Weights of a small GPT-style language model, trained from scratch on English Wikipedia.
Size: 9 layers, width 128, 4 heads of 32, MLP 320 SwiGLU.
Architecture: rotary positions, untied embeddings.
Training: 138M tokens, 5901 steps.
Each number is 128 + 32 x the weight over its row's rms, rounded and kept within 0 to 255. Layers, rows and columns count from 0. The size above them is the row's rms in percent of the matrix's.

# layer 6 MLP down (transposed), 320x128, rms 0.317, rows 32-48, columns 0-63
size [ 91 101 102 102 101 102  96 107  99 105 111 101  98 110  95  97 102]
[[123 106  89 139 142 176  63 135 106 135 149 158 128 116 117  92  84 165  24 158  96 162 156 122 169 166 146 186  87 120 141 123 147 164 140 158 100 140 144 174 161 155 138 133  80 176 115 121 104 139 138 152  77 149 201  67 123  64  90 167 148  91 153 172]
 [154 175 124 127 112  80  85 127 196  90 105 162 175 175 114 156 136 150 163 119 108  97  87 117 178 127 129 172 163 127 122 138 161  85 120 163 141 164 108  81 119 107 162 122 113 108 138 156 175  91  61 122  88 193 146 174 124  97 133 141 181  78 144 156]
 [130 112 128  98  94  47  82 152 121 133 160 105 150  97  78  50 129  97 200 104 126 154 156 127  79 124 132 136 123 122 123 161 125  90 168 111 161  45 163 156 157 139 121 131 112 133 140  78 150 144 117 152  38 107 176 140 100 156 147  97 121  97 116 134]
 [109 167 116 160 131 177 123 101 109 108  87 105  91 151 160 152 125 111  88 128 115  84 156 179 125 152 175 122 201 120 148 103 136 100 142 101  83 130 177 157 123 135 122 118  59 138 103  48 152 133 135 179  91 120 116 121 121 151  88 111 141  74 165 109]
 [150 117 127 116  75 143 135 124 127  77 126  96  97 106 122 175  63 156 137 183 201 141  93 130 103 129  89  87 186  88 114 100 104 113 218  96 133 121 145 107 179 117 165 138 125 175 127 154 134 157  79 175 154 100 143 122 112 149 102 138 108 109 154 106]
 [158 183 154 112 189 117 147 122 103 151  78 111 118 123 160 167 159 112 129 163 127 160 158 144 153 186 145 169 149 156 107  89 161 130 147 116 126 168 165 129 201 113 225 146  62 156 105 114  89 160 107 151 136 155 146 146 139 141 148 118  85 127  81 165]
 [176 142  96 170 128  62 137  63 137 175 109  88  84 138 145 112 111 114 109 151 137  97 111 154  96 121 190 141  98 181 155  53 112 132 130 132 128 149  81 141  89  64  91  85 154  93 105 165 137 168 126 171  89 150  78 136 117 146 128 160 163  88 106 156]
 [145 122 165 111 141 191 138 155 156  60 153 120  51 126 147 141 121 197 132 135 186 172 104 143 164 108 119 137 148 149 134 132 122 138 110 128 161 164 139 121  76 114 115 146 159 110 144  85  85 110  82  50 111 162 191  80 132  57  92 115 136 172 111 105]
 [131  83 101 175 153 126 101 129 194 130 134 154  96 163 109 129  90 109 114 159  66 149 144 157  95 124 126 152  70 164  96 133 133  90 168 104 118 113 155 145 165 167 140 139  95 120 179  84 160  92 141 160 134 109 159 161 100 131 150  92 137  90 100  90]
 [127 135 133 161 130  76 146 110 148 142 103 137 117 160 182 158  63 151 141 108 100 149 101 157 195 150 216 138 160 139 144 100 139 144 109  81  61 207 159 171 160 147  77 125 143 146 127 150 135 125 155 161 137 138 162 102 105 111  70 180 115 116 155 118]
 [ 90 121 107 133 153 103 140 145 107 137 147 192 158 162  91 103 141 151 145 197  86  83 167 126 153 127 196 176 113 131 180 129 104 127 170 113 104 156 147  79 200 172 168  99 128 113 192 131 160  74 143  99 148  63 158 127 180 108 156 120 100 128 162  73]
 [112 160 122 116 142 127 190 154 145 134 136 115 121 139 171 166 145 173 157  97 168 128 139 154 112 139 129 177 140 127 157  88 167  84 117 102 135 147 112 164  79 171  77 111 110  92 177 133 127 134 135 129 119 112 135 107 136 175 146 154  92  95 137 249]
 [147 142 132 182 159 129 113  83  97 113 115 149 187 145 125  92  84 142 146 117 158  93 120 152  66  64  96  99 179 104 172 135 128  35 139  83 133  91 115 106  94 139 118 152 105 186  84 110  88 129 111 104 103 122 145  77  79 121  97 131 102 176  89  73]
 [131 149 115 121 134 136 111 116 105 100 129 133 124 112 112 118 141 158 144  97 125 115  93  79 187 108 138  95 114 102  73 184 113 151  96 163 157 146 112 141  94 107 148  80 153  92  74  85 131 110 106 171 169  79  99  72 172 101 137 146 100 167 123 115]
 [ 68 155 147 122 141  91 136  98 138 157 150 114 184  66 156 100 104  76 137  96 145 101 102 161 128  96  79 177 179 190 165 103 183 149 133 149 135 181  94 179 158 145 134 131 140 168 151 162 122 182 126 194 134 122 164 157  95  86 137 119 183 122  98 143]
 [140 187 134 115 144 107 129 121 142 108 213 133 132 114 108 145 168 114 175  96  81 167 128 125 103 132  75 116 120 125 126  81  78 135 148 113  73 144 171 157 159 129 140 102 145 109 145 124  83 134  96  48 138 108 132 151 155 167 134 146  68  55 149 199]
 [124 146 156 125 122 130 127 114  67 103 164 170 182 170 110  99 110 173 105 157 125 102 128  54  88 141 139  74  74 116 161 145 114  83 163  74 114 135 146 136 119 103 134 115 135  87 125 101 201  98  98 151 107 162  65  75  70 133 171 139 105 147  61  81]]
# layer 6 MLP gate, 320x128, rms 0.307, rows 33-48, columns 0-63
size [105 103  98  94 102  90 101 110 100 107  95  92  99  98  94 108]
[[137  91 137 123 116 140  95 119 172 171 112  93 136 132 192 130 168 120  99  84 101 105 167 110  97 147 175 101 170 102 148 102  67 169 108 118  97 153 127 113 162  90 118 160 127 161 112 166 105 161 120 133 177 103 121 172 135  83 120 123 169 107 109 103]
 [175 103 133 166 161  44 115 119 129 131 101 149 192 162  80 150 189 121 173 121 171  90 167 114 165 114 158 150 105 131 151 196  95 132  56 113 172 143 144 128 109  78  65 184 133 137 150 124  73 161 121 162  76 189 169 144 135 101  94 149  77 115 144 137]
 [145 145 112 155 134 104 133 139 138 107 155 120 121  95 142  86 132 132 122 127 105 159 125 105  66 143 114 144 162 130 145 140 153 125 141 122  68 166 168  98 129 114  96 137  45 123 159 105 125 119 112 121 154 132 187 165 170 142 126 150 171 106 138  88]
 [ 97 112 177  76 133 152 104 132 171  99 135  88 102 124 137  62 119 138 110 103  88 120  93 109  86 155 140 127 153 137 137 138 144 129 126 101  85 139 158  64 138 166  98 140 129 153 105 169  82 149 179 155 182 111  72 134  97  96 190 127 118 122 116  84]
 [134 143 161 116 121 111  69 142 126  78 139 231 133 106 105 110 159 131 167 100 116  83 120 127 148 134 142 162 141 116 155 142 139 132 139 112 111 167 123 110 144 134 148  63 176 171 121 135 170 169  88 107 166 132 234 172  65 116 115 127 115 119 151 159]
 [146  49 117 141 150  45 134 148  93 114  79 107 131 110  92 102 129 151 125  96 128 122 163 129  73 110  93  82 126  72 162 110 123 102 123 149 124  80 107 107 191 130  77 126 186  88 154 118 121 134 154 154 107 185 108 107 115  96 133 140  96  85 120 104]
 [203 147 101  60 141 131 145 152 112 121 152 113 121 109 172 127 176 169 138  97 157 168 122 115 182 138 154 169 158  97 157  99  95  78 163 135 108  95 103 155 137 136 135  81 122 135 136  75 121 108 179 178 128 154 168 149 157 128 200 155 181  99 156 110]
 [121 100 164 116 114 138  52  96 116 149 135 194 129 100 101 192 121 133 180  87  80  89 109 157 124 180 160 165 134 115 129 152 128 170 142 128 163 173  92 102 145 147 111 151  78 153 109  91 161 133 181 161 140  81 160 161 148 154 142 142 135  38 116 108]
 [140 115 107 169 117 144 106  87 100  60 187 172 154 100 159 115 138  95 154  54 151 133 144 132  91 131 175 137 124 125 114 190  58  91 136 141 148 106 101 106 142 107 166 165 136 156 135 114 131 153 165 136 120 131  99 182 154  78 107 105 111 130 175 133]
 [124 162 106 122  72 138 146 159 164 181 171 145 112 144  99 131 159 102 221 140 147  66 128 128 121 127 139 120 121 111 126 133  95 139 100 190 110 164 128 110 140  75 178 136  79 109 137 120 181 108 140 147 122  94 155 114 178 109 225 191  89 181  91 155]
 [190 173  94  94 116 102  58 138 157 162 109  98 147  64 124  84 112 105  99  92  42 171 113 148 113 109 153 140  88 158 123 178 153 189 107 103 113 118 170 183 168 128 148 153  90 195 139  79 192 157 109 146  64 184 127 141 100 119  89 120 162 159 139 115]
 [ 98 107  63  50 171 135 148 117 116 194  75  81  91 184 187 174 148 106 113 109 144 111 102 141 120 111 152 179 143  89 132 130 105 101 131 113  91 114 147 106 140 128  79 138 147 171 115  89 121 139 107 149 148 184  94  55  77  93 178 132 137 112 137 121]
 [139  97 143 151 147 161 145  99 171  98 124 101 132 140 170 111 103 208  97  80  99 125 116 137 136 128 105 112 136 116 204  68  91 119 111 118 159 105 141  54 141 112  91 135 155 145 130 135 110 183 123 173  62 175 181 108 158 188 130 114 124 120 186  86]
 [122 154 115  99 119 145 162 179 176 145 100 188 131 181 193 149 114  93 170 156 142 135 172 129 171 177 146 132 149 143 173 120 150  71 102  74 102 180 129 179 142 155  90 146  80 154 105 159 159 118 115 154 174 136 101 147 129 122 126  66 123 130  78 146]
 [ 73 124 105 124  95 133 171 176 130 141 161  94 183 143 160 143 114 120  67 112 132 129 152 111 128 163 102 100 191  99  91 213  96 146 103 155 142  70 127  86 161 101 132 127 197 179 149 138 142  91 112 126 150 173 128 125 148  65 102  99 139 178 110 111]
 [125 162  97 100 162 107  81 138 141  55 142 137 102 175 146 118 148 164 200 113 129 153 196 134  98 116 153  92 157 184  92 152 111 150 149 159 108 112 107  94 156  91 169 152 112 119 196 156 106 210 155 179 189 173 150 122 153  97 155  96  79 135 140 105]]
# layer 6 MLP up, 320x128, rms 0.328, rows 33-48, columns 0-63
size [104 109  96  96 100  99 105  97 103 106  97  96  98  93  94 103]
[[138 109  75 103 150 128 123 128 138 163 139 151 116 177 162  99 140 130 115 139  78 112 123 107 110  86 128 201  93 157 129 166 141  80 158 129 225 149 120 170 125 161 124 106 100 116 109 171 153 154 158 186  91 171 117 109 152 135 104 161  80  41 164 170]
 [138  87 182 132  88 145 118 148 142  79  67 103 143 143 156 118  48 134  87 124 146 161 182 148 121 103 141 106 152 124 134 145  55 148 208 131 176  96 176 140 210 107 150 119 124 133 110 127  69 122 101 112 114 121 142 103 127 147 147 113  91  94  80 165]
 [147 153 189 147 108 139  84 118 117 158  91 188 127  97 136 177 126  99 149 132  95 165 146 116 166 148  97 155 140  93 137 149 104 169  80 156 182 164 120 148 158 114 163 155 149  61 143 115 139 131  75  72 108 143  81 106 115 182  87 116  98 156 186  74]
 [141 120 170  98  83 149  85 131 152 123 111 112  96 107 145 110  82 138  90 125 126 113  38 127 141 202 151 163 133 189 199 112 152 147 153  91 121 184 111 117 144 168  94 126 152 142  86 161 148 138  66 167 111 113 101 154 127 168 127 153 117 140  89  68]
 [ 88 159  84  46 110 155 139 150  88 113 115 174 142 177 150 167 131 101 131 159 137 136 106 106 126 188 112 123 184  88 102 145  51 131 109 140 107 139 167 174 119 104 129 142  50 139 127  78  88  68 153 176 124 146  79 150 134  88 128 169 140 183 109  64]
 [ 22 155 124 115 204  79 130 140 148 103 155 115 172 140 111  79 130 151 105 126 165 149 103 183 135 139 108 138 100 149 134  97 109 122 185 149 150 131 116  90 127 147 111 137 167 145 136 179  78 115 156 164 100 151 140  86 139 202 147 190 156 141 178 141]
 [127 111  99 138 134  61 174  95  99 133 118 147 127  73  81 188 144 140 133  65 128 188 157 141 136  51 137  76 135 152  79 137 162 118 130 108 179  89 163 116 145 145  94 154 122 150  94 169 138  82 187 135  80 168 149 105 125 106  85 145 134 139 101 150]
 [149 133 111 140 117 142  88 159  97 114 108  87 102 141 113 104  91 134  46 132 145 114 126 122 154 120 146 125  42 120  83 139 171  94 121 108 139  78 145 175 181 116 143 125  73 106 148 125 121 128 132  84 116 158 149 219 137 111  68 137 107 135  68  93]
 [166  70 119 108 161 148 169 167 112 114 182 119  91 131 116  53 124 134 110 103 138 190 150 152 135 137 135 182 139 118 144  70 162 118 154  72  44 125 158 167  90 148 141 138 112  44 129 154 119 123 156 144 128  90 112 189  94 144 145 123 125 137  63 124]
 [179 103 163 114 171  74 131 112 151  87 179 107 144 141 102 157 187 175 145  96  90 149 124 162 109 160 155  99 183 135 164 147 183 115  81 165 164 171 114 127  78  94 110 131 143 160 128 201 167 123 135 120  72 130 147 104 114 128 174  74 144 119 151 104]
 [ 64 129 158 139 104  88 138 141 155 137 115 106 119 140 163 121 134  90 176 110 164 189 144 146 138 138 100  48 122 122 152  81 128 116  98 147 133 150 175  82 147 192  95 116 118 140 140  98 120 130  67  65 148  72  77 135 118 146 165 149 155  54  67  92]
 [128 218 116 130 116  81 146 137  80 154 118 119  81 100  85 106 141 123 120 116 116 132 127 130 158 111 140  90 208 196 165 155 109 148  95 173  94 121 119 203 145 116  79 163  71 136 187  80 192 188  91 133 153 123 152 117  98 164  59 118 116 113 116 142]
 [129 110 151 106 121  89  63 111 149 103 151 119  89 116  72  77 159  64 114 137 117 115  69 142 177 122 126 169 140 131 190 150 115 120 146 155 146 196 156 113 104 158 105 141 176 171 146 112  88 148 112 157 136 126 197 146 119 111 107 111 145 104 109 100]
 [158  98 102 142 122 127  83  50 133 147  88 132 130 103  49 145 169 116 122 127 148 129 118 103 190 141 175 149 144  91 136 130 161  86  65  64 141 149 172 147 126  87 127 110 161  96 116 120 139  93  70 206 170 104 144 146  89 159 163  81 162 137 116 133]
 [115 132 167 153  50 141 105 142 103 144 106 172  40 134 119 152 158 144 137 122 161 128 144 157 186 147 135 142  81 173 154 129  92 115  85 187 119 140 100 102 142 111 126 170 107 127  81 100  98  84 149 102 137 126 218  65  84 148 158 198 119  64 151 128]
 [102  89 145 114 141 105 152 114 142 137 151 111  94 159 189 126  69  86  74 136 135 159 162 166 110 118 203  88 188 113 157 127  83  73 177 100  92  99 166 121 129 168  96 112 116 139 182 131 124 121 105 113 154 128  95 156 105 107  81 154 144 181 143 134]]